From a checkpoint of a small transformer trained on Wikipedia: a variant of Muon for these matrices.
Each number is 50 + 10 x the weight over its row's rms, rounded and kept within 0 to 99. Layers, rows and columns count from 0. The size before them is the row's rms in percent of the matrix's.

# up: layer 8 MLP up, 512x128, rms 0.0604, rows 431-511, columns 0-31
# down: layer 8 MLP down (transposed), 512x128, rms 0.0605, rows 431-511, columns 0-31
up431 104:45 62 31 55 47 45 54 53 42 33 73 51 49 48 48 34 40 50 58 47 45 44 50 37 51 54 49 64 58 59 43 57
down431 104:42 43 49 54 52 38 52 69 47 53 51 45 61 44 56 50 36 61 49 47 54 35 45 57 38 65 67 68 48 53 40 62
up432 096:26 50 63 59 54 50 44 39 38 53 61 41 57 55 56 41 56 33 49 54 52 48 39 44 59 47 52 41 46 48 58 41
down432 103:54 64 67 57 34 43 58 59 43 49 55 47 57 61 48 44 62 47 51 65 46 69 48 57 44 39 50 51 58 50 41 37
up433 100:56 52 32 43 51 44 59 64 63 51 58 56 52 68 27 42 42 51 60 40 75 64 36 58 56 73 36 48 49 50 49 44
down433 098:46 36 41 44 61 36 43 55 58 59 73 55 55 52 33 41 37 55 47 44 46 59 62 48 47 56 50 50 27 48 61 60
up434 097:59 69 30 71 68 64 50 45 19 37 43 45 34 42 36 29 49 27 48 45 45 28 62 48 38 59 45 49 29 55 56 51
down434 095:64 46 41 47 48 54 54 49 51 48 56 35 36 55 38 37 42 51 36 53 80 54 38 35 73 54 30 27 57 49 45 40
up435 112:44 72 51 71 44 51 54 52 65 38 46 46 50 35 65 40 49 35 69 56 47 62 41 27 60 44 48 45 57 37 50 36
down435 113:56 53 33 49 53 47 43 61 57 48 60 31 53 34 52 36 34 45 62 32 63 40 53 44 41 58 47 40 65 55 41 26
up436 106:38 38 56 37 60 56 37 49 70 55 41 59 57 65 61 48 67 36 51 60 51 67 54 47 54 75 63 59 53 48 58 45
down436 101:27 47 60 52 51 52 53 48 47 43 63 49 45 52 39 47 58 57 59 50 65 56 40 39 38 56 46 56 55 56 64 55
up437 097:45 68 57 57 48 53 56 53 33 25 59 48 59 36 47 44 49 24 28 44 40 58 65 33 66 53 43 59 50 54 51 48
down437 092:56 42 60 52 57 49 52 54 53 41 47 47 49 59 53 48 61 49 43 61 63 45 38 54 49 49 25 50 44 69 43 54
up438 113:34 58 56 44 65 52 47 58 45 47 43 69 34 39 33 42 45 48 57 55 50 60 30 67 50 42 42 48 57 38 47 59
down438 113:54 64 55 33 51 56 60 41 43 52 61 59 41 42 45 44 58 45 46 47 48 62 49 57 37 56 46 50 64 71 56 42
up439 098:45 45 59 64 63 58 54 44 32 43 49 65 62 36 51 73 79 49 53 49 38 60 50 56 60 41 47 41 50 47 61 59
down439 097:48 57 51 68 44 57 58 39 33 28 50 67 56 35 54 62 51 38 41 33 65 39 54 64 35 59 47 54 45 52 37 66
up440 109:54 46 38 54 48 45 73 62 54 66 41 45 50 50 46 55 38 40 66 44 43 59 55 57 59 58 62 61 47 39 74 59
down440 109:43 42 47 47 61 35 62 70 50 34 48 43 48 46 50 71 66 50 60 35 59 34 53 40 42 57 45 59 55 62 49 48
up441 101:60 55 66 51 67 42 48 36 43 51 56 44 68 61 54 44 42 56 51 39 60 54 57 49 51 46 26 59 54 45 57 37
down441 104:63 54 52 55 58 50 58 63 48 48 59 35 56 49 49 65 36 59 33 48 53 54 51 52 41 51 44 50 35 48 67 48
up442 082:53 49 41 56 62 60 55 47 44 67 58 66 42 56 54 39 54 53 31 43 50 33 48 47 45 50 58 46 30 43 54 61
down442 086:40 46 46 50 54 49 45 61 42 49 46 48 64 63 62 44 60 52 54 54 62 64 53 61 48 54 56 55 31 44 45 45
up443 100:33 42 70 38 53 46 52 60 57 51 59 46 45 67 54 43 60 34 50 45 58 48 48 40 59 37 38 48 66 61 39 61
down443 102:35 55 49 49 35 35 54 61 59 66 58 56 39 43 54 45 50 52 34 65 57 46 55 50 56 63 58 57 49 57 59 54
up444 105:36 40 58 54 54 71 38 63 57 28 61 45 66 61 60 52 42 54 39 45 48 63 51 59 58 40 33 55 71 40 52 38
down444 110:35 48 54 63 57 40 47 62 44 66 36 58 37 58 52 46 53 40 47 47 51 43 61 54 61 30 57 45 41 58 46 36
up445 100:64 59 35 65 51 45 50 37 39 45 50 41 46 33 43 66 36 49 59 65 41 40 52 53 65 60 58 44 43 52 53 40
down445 100:42 38 43 54 40 51 42 44 52 46 64 62 44 53 48 51 58 54 50 61 50 63 52 43 45 49 40 62 50 43 52 69
up446 100:43 40 54 54 55 26 52 34 53 52 60 45 38 67 33 48 59 68 56 52 37 38 57 54 52 40 46 50 51 54 51 48
down446 100:54 54 72 39 51 36 50 50 58 56 48 60 49 52 67 66 52 38 50 40 51 29 62 53 43 35 41 44 41 57 43 69
up447 101:45 55 49 71 48 59 61 82 62 51 48 70 46 48 51 42 54 48 41 34 60 52 41 53 54 60 65 34 55 53 50 39
down447 103:47 56 63 48 45 50 52 48 60 40 48 37 39 46 50 64 58 54 47 47 62 69 64 71 49 56 64 34 35 65 55 56
up448 094:48 68 43 33 47 60 59 49 48 43 55 51 49 48 60 42 45 41 42 37 52 63 33 39 42 50 57 39 61 34 58 31
down448 091:42 71 38 42 44 55 43 37 37 53 49 46 36 61 40 39 53 46 43 40 41 42 45 36 44 46 49 42 64 67 60 39
up449 098:20 48 45 61 44 61 54 55 51 39 56 53 55 64 50 44 57 67 38 39 56 52 64 50 43 52 44 58 35 54 47 51
down449 096:46 35 50 56 60 49 67 62 61 25 53 64 67 46 36 43 30 56 64 52 58 44 49 46 46 65 49 52 53 41 65 47
up450 104:67 41 64 53 65 43 49 39 45 49 54 39 66 34 55 42 48 47 53 61 48 65 50 54 47 42 32 58 64 39 72 49
down450 105:72 53 35 43 57 49 50 50 60 37 35 70 33 67 51 66 60 63 32 55 57 43 54 52 47 47 40 58 35 50 41 49
up451 104:53 45 38 53 48 51 63 46 46 43 35 54 59 62 55 66 62 46 43 54 58 46 57 49 49 53 50 46 51 43 54 58
down451 103:63 55 38 69 44 38 48 46 47 65 30 47 45 56 47 45 58 41 48 37 60 46 40 50 50 45 45 55 46 59 44 67
up452 110:60 51 57 52 47 59 46 57 55 56 53 45 43 46 45 51 37 72 59 43 47 19 71 49 47 52 42 60 31 35 53 37
down452 113:54 58 49 39 42 43 54 47 56 56 61 39 51 55 39 58 56 49 46 55 45 48 47 50 54 33 50 83 40 39 58 43
up453 103:46 55 50 55 44 60 55 58 55 33 60 54 41 51 40 56 47 46 62 51 50 44 38 37 51 64 46 53 67 50 61 72
down453 104:45 63 67 47 36 56 56 48 59 47 54 45 40 43 60 71 50 49 43 56 60 49 36 57 55 69 37 47 51 55 54 48
up454 102:61 56 41 36 50 35 62 51 60 55 48 54 55 46 70 39 49 37 45 45 55 49 32 61 45 34 33 51 54 54 53 40
down454 102:50 43 35 42 33 47 44 35 40 53 61 31 62 75 50 58 39 37 63 45 61 46 48 54 47 66 65 67 57 42 39 53
up455 106:46 45 52 42 44 58 45 47 60 52 61 68 65 44 61 38 37 40 51 51 33 52 52 35 47 39 37 52 35 50 57 41
down455 106:47 41 43 59 49 57 45 51 66 48 71 68 54 38 44 38 56 56 39 46 42 40 26 50 51 61 40 44 49 35 69 44
up456 100:58 40 47 65 38 59 43 51 50 57 39 35 48 63 48 43 49 68 49 54 58 66 63 65 52 53 42 43 36 50 58 42
down456 098:44 42 49 48 34 49 52 36 49 49 33 50 63 54 57 46 42 65 45 70 53 58 42 51 49 48 33 45 49 34 51 39
up457 091:65 53 56 44 41 56 51 61 36 64 65 52 42 64 50 58 48 56 61 50 65 34 61 34 52 45 65 66 64 53 43 44
down457 095:50 48 53 55 55 49 57 55 25 46 51 48 62 46 40 45 54 35 63 61 44 57 50 63 52 46 60 41 47 68 30 64
up458 081:48 40 56 42 32 43 39 69 42 61 47 59 60 49 67 48 40 53 53 39 64 50 52 46 58 55 29 56 52 40 80 51
down458 086:40 48 52 37 44 40 52 67 54 59 46 49 62 50 54 45 40 42 63 48 52 49 52 62 31 48 28 51 49 54 45 59
up459 104:48 40 54 49 57 32 58 59 50 42 58 66 64 66 50 37 63 60 65 36 58 43 59 38 46 47 30 55 56 46 42 52
down459 105:43 42 52 79 64 55 64 72 38 69 74 46 51 62 48 31 49 38 73 43 38 54 37 58 52 48 59 56 49 59 54 47
up460 094:66 51 52 57 53 37 40 37 45 32 60 41 61 66 37 66 45 43 39 52 64 52 57 44 48 42 51 48 66 61 50 40
down460 092:64 48 63 65 51 40 54 41 40 46 58 47 38 43 37 56 48 27 18 40 58 40 41 67 48 27 38 49 58 52 46 55
up461 101:40 45 43 54 49 54 65 55 60 38 42 48 58 41 59 35 41 49 66 51 52 50 48 52 63 57 48 29 49 48 71 46
down461 106:51 68 61 40 51 48 54 44 65 52 36 55 57 54 45 52 51 55 54 44 59 44 52 49 65 55 48 46 52 46 61 64
up462 094:55 61 49 51 49 70 41 68 66 69 55 64 48 45 58 38 46 34 48 67 52 67 64 53 55 45 49 55 53 44 56 53
down462 095:48 66 62 57 58 53 47 65 67 49 51 51 39 57 60 44 39 51 45 71 48 49 47 60 65 46 53 43 58 56 35 72
up463 104:47 43 59 39 42 56 55 33 48 62 47 55 56 36 55 53 47 41 56 65 48 49 34 19 56 54 59 51 44 62 50 52
down463 106:54 47 44 83 62 54 44 50 42 42 55 61 54 60 43 47 63 59 51 72 54 59 45 44 56 46 50 60 30 28 55 51
up464 103:55 42 25 47 62 45 48 35 77 41 55 63 49 42 41 44 37 55 44 65 54 61 61 58 57 57 62 45 38 55 44 49
down464 100:42 43 45 62 58 56 36 53 64 45 62 44 36 49 61 51 43 58 29 57 55 56 63 54 50 62 58 41 59 48 39 60
up465 093:73 55 46 60 52 63 53 67 63 40 48 57 57 40 50 35 43 41 61 35 55 65 50 50 59 33 57 48 41 33 47 47
down465 090:44 51 53 51 35 37 42 60 61 54 28 57 52 50 63 57 45 48 48 47 59 51 46 57 54 59 43 58 62 56 44 50
up466 100:36 34 39 43 69 47 34 47 41 42 51 39 74 52 42 57 59 35 63 48 65 58 54 56 56 46 59 48 47 57 58 66
down466 102:40 52 44 38 62 44 41 63 50 58 32 45 65 41 44 54 52 33 53 55 50 51 38 39 86 73 51 59 61 53 43 49
up467 102:42 66 52 46 35 48 51 62 55 32 43 72 64 64 55 49 37 45 62 61 44 51 46 40 59 56 55 74 55 56 61 53
down467 100:78 50 32 41 52 45 59 18 58 47 42 46 51 38 59 51 53 54 34 44 42 59 51 41 34 53 43 69 50 47 42 45
up468 100:62 42 49 59 53 55 49 49 42 45 39 51 74 55 80 32 38 46 32 42 39 52 48 59 45 49 53 49 48 43 42 52
down468 101:51 53 56 65 56 52 45 51 57 52 43 59 58 56 78 57 31 57 31 38 52 64 50 45 30 68 44 74 39 48 53 39
up469 081:48 48 41 52 52 58 59 46 58 58 42 62 41 45 43 48 52 48 60 57 53 44 36 40 37 55 46 39 68 63 56 51
down469 085:52 58 41 50 47 32 55 60 53 74 54 52 51 62 35 54 40 74 57 50 54 34 53 58 46 59 58 48 61 48 48 59
up470 097:58 53 46 52 63 51 42 37 29 43 56 58 48 49 49 57 50 45 54 46 54 61 35 63 37 46 47 53 58 48 54 37
down470 099:41 64 39 46 36 41 56 45 36 47 44 75 53 41 46 47 69 49 24 44 49 48 32 54 51 54 41 75 50 53 58 66
up471 085:59 43 54 33 40 47 54 58 47 57 64 57 70 42 52 46 46 50 51 49 60 59 33 55 46 47 55 50 72 54 54 44
down471 088:51 51 40 55 47 34 33 61 52 38 49 69 50 38 64 67 40 41 40 62 47 47 48 43 64 50 51 51 45 44 55 59
up472 095:47 39 57 51 37 51 38 40 62 48 52 70 62 46 70 49 55 55 48 42 59 48 38 51 40 41 34 47 50 44 37 46
down472 097:58 61 44 40 22 51 37 64 62 52 54 57 54 51 34 53 40 56 49 66 31 44 60 49 64 46 53 65 50 67 51 47
up473 094:31 56 44 55 54 50 66 51 41 62 45 39 61 49 45 43 39 43 75 61 43 72 59 59 34 49 64 60 59 61 38 39
down473 092:65 47 43 49 53 45 65 55 36 63 35 40 33 57 59 67 55 50 52 77 51 53 53 42 44 51 49 45 51 60 48 42
up474 099:66 64 42 51 49 52 54 39 29 47 80 46 61 51 49 34 43 58 62 54 43 44 47 62 49 46 38 35 64 35 53 48
down474 104:43 61 65 38 46 51 42 42 46 44 67 57 55 53 53 51 41 32 54 37 51 61 45 48 60 42 44 44 62 50 54 50
up475 100:33 44 43 40 25 53 58 51 49 56 48 54 57 55 54 69 58 64 51 38 56 47 54 65 56 52 41 66 73 47 48 52
down475 099:49 44 46 47 58 44 55 47 42 69 72 44 48 61 38 56 70 52 52 54 59 38 69 55 51 53 40 72 44 38 48 55
up476 085:54 18 67 50 42 34 58 51 62 49 49 53 47 63 38 44 43 54 61 57 42 68 42 47 54 48 52 62 68 44 57 56
down476 092:35 52 49 61 45 43 50 68 65 51 41 40 61 51 42 42 57 44 49 66 38 37 64 56 54 47 67 54 53 58 54 59
up477 084:58 58 51 48 57 34 44 52 52 32 40 56 49 43 54 46 54 55 63 48 62 37 74 47 59 71 52 43 57 33 58 54
down477 093:53 51 54 47 51 45 73 44 52 48 37 50 49 50 39 48 55 34 76 49 45 54 48 38 22 57 33 39 39 44 48 46
up478 105:64 65 42 60 63 44 45 57 34 58 37 60 57 46 43 49 31 43 66 45 60 47 41 42 38 53 52 63 47 54 47 37
down478 102:42 49 43 50 66 42 41 43 48 50 47 59 34 61 36 54 37 45 46 51 52 52 32 65 37 58 51 61 43 40 53 45
up479 096:45 29 59 61 47 65 48 54 47 61 52 60 42 68 42 55 56 45 67 56 38 64 63 59 48 44 43 68 47 34 50 60
down479 092:34 40 41 72 57 39 58 54 49 58 30 41 42 39 35 28 62 46 59 45 63 53 67 53 32 68 59 56 48 43 51 48
up480 095:61 52 40 64 56 67 42 46 45 55 58 44 49 54 43 45 46 57 60 69 50 59 47 44 44 43 39 45 50 66 44 44
down480 098:38 51 39 53 58 59 42 66 39 68 64 66 36 54 44 33 55 42 59 58 64 57 60 54 60 53 45 45 48 55 46 57
up481 095:57 44 52 43 62 55 48 54 52 57 34 66 56 46 44 51 43 51 47 53 53 61 59 36 40 45 45 51 53 57 42 54
down481 102:43 54 50 60 59 27 49 48 62 49 39 41 29 51 50 60 40 72 59 56 46 40 56 54 58 51 59 48 53 52 42 74
up482 094:49 40 62 50 71 62 61 55 47 57 45 48 43 61 57 43 38 37 52 56 24 41 44 25 47 51 51 51 46 42 44 32
down482 096:53 41 45 41 36 55 61 51 36 40 77 48 41 51 35 50 53 60 53 60 62 59 57 44 35 39 50 31 43 55 45 55
up483 094:55 43 39 33 37 64 65 45 54 39 47 51 35 37 55 69 39 54 43 63 60 51 40 46 43 43 54 52 56 35 40 47
down483 095:44 61 45 52 45 61 52 52 48 35 35 42 61 25 35 55 56 55 56 51 65 42 57 47 56 38 44 34 39 50 53 62
up484 103:43 45 45 50 57 49 48 39 59 45 49 44 55 62 36 45 65 47 54 37 32 19 59 48 49 48 49 81 40 61 46 41
down484 101:53 35 34 59 41 54 59 38 59 65 41 60 48 55 36 55 57 47 43 52 45 44 68 42 60 65 48 64 54 54 39 53
up485 099:63 32 66 64 42 47 35 57 50 45 66 70 46 55 54 59 52 46 53 56 55 41 60 63 50 57 42 57 69 60 28 57
down485 096:58 49 55 59 44 58 59 52 47 51 73 60 51 62 56 42 52 69 52 55 43 54 56 43 51 60 46 39 47 58 37 61
up486 096:56 75 45 51 48 60 40 50 47 57 46 59 61 48 63 46 62 50 42 39 44 26 58 49 68 46 45 68 57 42 56 57
down486 106:71 52 46 55 60 35 56 29 61 56 54 65 43 26 56 34 47 68 41 62 39 43 49 44 39 39 46 69 61 56 46 39
up487 095:61 40 47 47 46 56 28 45 51 45 49 41 36 61 45 29 51 42 54 40 45 67 35 59 27 49 52 63 69 57 61 59
down487 094:41 37 45 35 40 62 53 42 43 47 59 28 55 66 62 59 53 50 35 36 54 56 47 52 35 43 56 58 74 43 65 53
up488 096:55 53 61 33 46 49 48 37 61 43 51 42 43 53 47 40 60 64 51 60 44 55 57 52 46 48 35 54 73 53 55 45
down488 090:42 59 54 40 51 37 66 55 63 65 27 58 48 49 53 57 30 53 39 25 40 58 46 49 49 50 33 45 55 40 43 54
up489 099:46 53 38 36 37 60 67 46 55 38 41 54 42 58 44 60 45 43 32 47 57 39 53 50 53 59 46 45 30 47 51 45
down489 100:67 48 61 57 35 55 51 37 58 42 53 42 54 47 40 38 51 56 37 60 50 53 68 43 43 53 62 41 38 64 52 33
up490 106:50 43 57 52 52 40 56 53 60 42 32 45 39 51 65 66 25 63 45 54 67 48 64 53 54 42 59 48 52 55 46 42
down490 109:54 41 64 47 37 55 53 41 41 55 42 28 40 71 63 58 54 60 69 62 52 51 61 43 57 55 40 59 61 52 65 36
up491 094:38 60 50 39 62 62 50 47 64 80 67 56 31 64 53 49 54 62 80 57 52 65 58 43 50 39 47 61 35 50 39 40
down491 090:54 50 56 54 66 70 31 64 60 45 43 62 52 50 53 43 41 54 50 58 51 68 28 70 54 42 39 62 30 66 71 34
up492 093:44 39 68 58 56 58 48 72 55 47 73 44 42 47 57 59 49 52 68 53 57 42 59 44 38 52 51 41 50 34 53 43
down492 093:44 55 68 50 66 57 50 56 52 52 56 57 54 36 48 55 42 47 66 59 57 43 59 55 38 37 59 35 42 36 63 52
up493 100:66 56 26 36 43 49 43 43 49 54 48 58 56 70 43 56 58 60 42 51 49 55 67 50 46 43 63 65 45 52 46 63
down493 104:53 56 45 49 53 63 27 33 49 61 53 42 55 37 51 46 48 58 53 41 57 50 57 42 44 53 42 61 47 48 42 58
up494 093:57 55 45 42 39 44 49 70 56 51 63 56 68 57 61 55 49 48 55 66 61 56 63 48 39 32 45 42 50 48 48 37
down494 093:46 45 53 28 58 35 51 46 45 55 63 57 34 73 51 32 56 37 63 41 51 50 49 57 47 52 35 58 31 53 48 52
up495 096:76 41 30 57 73 64 45 47 46 41 54 60 53 46 62 51 31 50 70 57 39 64 49 50 52 38 50 46 56 50 39 40
down495 097:68 44 44 53 52 44 42 52 44 52 53 57 53 49 56 66 55 48 50 48 50 58 44 40 58 42 44 58 48 58 64 36
up496 092:56 30 44 54 54 47 64 62 43 30 40 57 46 59 39 50 69 61 53 59 46 34 53 44 64 59 38 41 41 56 56 57
down496 091:42 50 56 55 49 60 59 41 50 47 31 39 42 44 57 43 58 58 73 61 42 51 67 72 47 43 29 33 46 54 34 66
up497 103:47 50 56 44 46 46 50 67 37 45 42 66 60 32 52 70 28 48 54 56 47 47 72 49 54 47 55 47 53 65 42 37
down497 107:47 66 46 45 45 44 68 40 44 48 49 66 43 59 72 57 46 51 37 51 54 50 53 56 45 57 40 48 45 56 50 56
up498 095:67 58 64 70 40 61 67 56 70 64 48 61 79 59 54 50 69 51 61 48 57 36 60 44 50 62 45 61 54 38 49 57
down498 100:38 50 52 47 58 56 42 47 46 51 54 54 60 41 47 46 54 48 38 55 31 54 46 62 47 59 28 46 60 42 51 36
up499 107:53 54 39 43 59 65 33 36 52 43 33 43 59 53 45 49 57 58 47 46 32 51 45 55 44 53 46 56 54 56 43 63
down499 102:50 48 38 40 59 55 48 55 37 69 58 42 64 72 42 40 44 46 46 57 56 66 53 47 61 70 30 43 57 62 64 64
up500 083:51 49 61 44 54 44 32 47 61 60 45 44 57 46 49 49 46 54 71 56 57 65 39 38 47 44 48 48 57 54 69 45
down500 085:38 68 54 43 56 34 42 50 60 45 60 47 44 40 46 48 56 34 50 34 41 43 47 47 39 41 44 54 35 50 61 44
up501 101:68 54 55 65 53 48 50 56 50 47 56 59 53 51 60 60 45 51 35 58 47 59 53 39 64 47 39 36 55 46 55 53
down501 106:53 45 35 47 51 62 47 79 53 64 49 49 63 62 47 41 51 41 40 51 51 55 60 32 35 63 28 64 59 24 62 64
up502 099:68 55 56 49 44 40 53 59 42 60 50 68 52 55 45 45 34 52 49 36 44 48 67 60 47 57 43 62 65 48 59 43
down502 103:49 54 33 55 42 58 50 50 40 28 43 56 46 71 40 52 61 52 49 41 47 50 29 40 49 48 45 53 40 46 74 58
up503 093:46 59 43 37 59 61 79 46 60 54 52 53 49 27 38 46 42 57 31 49 47 42 29 41 61 25 41 46 44 50 47 23
down503 099:54 51 51 58 71 32 47 53 57 50 51 65 49 37 54 62 50 42 44 48 38 48 59 48 57 63 51 70 59 58 37 49
up504 101:59 46 34 37 34 50 56 47 45 49 42 70 54 52 48 48 40 43 58 40 48 55 51 70 68 42 35 29 50 50 61 59
down504 107:55 67 52 46 35 49 53 44 47 48 54 43 62 53 59 55 26 56 50 58 52 30 47 67 51 62 34 39 53 54 40 46
up505 095:52 43 69 49 54 57 52 53 69 46 64 53 54 50 55 37 54 46 38 49 55 48 45 59 67 29 65 47 46 54 46 71
down505 099:50 58 56 46 63 27 49 57 50 50 67 43 44 42 62 55 29 40 37 41 58 63 47 45 58 57 53 57 70 44 56 51
up506 104:61 51 57 63 50 61 58 41 63 66 37 53 64 28 62 43 42 60 49 61 43 42 69 57 52 37 42 50 53 66 50 37
down506 107:56 44 55 48 52 48 55 35 62 43 44 54 45 50 49 53 48 50 51 64 64 30 51 49 49 63 48 49 64 40 39 37
up507 092:54 44 53 47 52 55 55 49 45 66 70 39 27 57 34 58 52 62 57 61 61 50 52 41 38 47 40 63 54 61 46 47
down507 093:67 33 57 70 37 60 49 61 43 41 48 41 52 49 54 53 68 55 48 52 68 55 45 50 48 60 65 62 40 67 49 52
up508 097:44 55 51 42 42 50 54 60 54 60 45 45 51 53 49 35 52 46 66 29 31 38 53 48 48 49 68 34 58 45 45 55
down508 099:38 62 55 54 73 30 39 28 41 55 53 53 49 51 48 45 49 52 46 48 34 64 46 42 43 59 56 58 40 62 55 65
up509 110:48 54 40 47 55 46 65 46 62 28 53 54 56 38 46 45 29 43 44 53 52 50 41 57 61 45 49 66 61 50 61 35
down509 115:51 42 63 41 62 46 45 31 46 46 56 53 45 45 46 51 39 41 53 52 58 44 42 66 48 57 46 65 57 61 23 53
up510 105:44 27 46 39 69 51 56 41 43 47 48 58 53 46 66 57 39 52 51 45 38 43 37 58 51 59 30 65 41 49 46 55
down510 106:51 45 45 50 67 48 56 54 51 53 36 39 43 48 43 44 50 50 55 60 43 41 62 57 45 52 55 71 51 47 46 46
up511 103:58 35 35 51 33 33 39 38 35 61 49 54 50 31 48 59 36 61 64 49 67 44 44 42 49 57 53 68 42 60 33 65
down511 106:45 36 45 45 59 46 50 54 38 43 56 45 56 36 57 63 54 37 46 40 53 61 63 49 40 59 37 38 35 45 56 69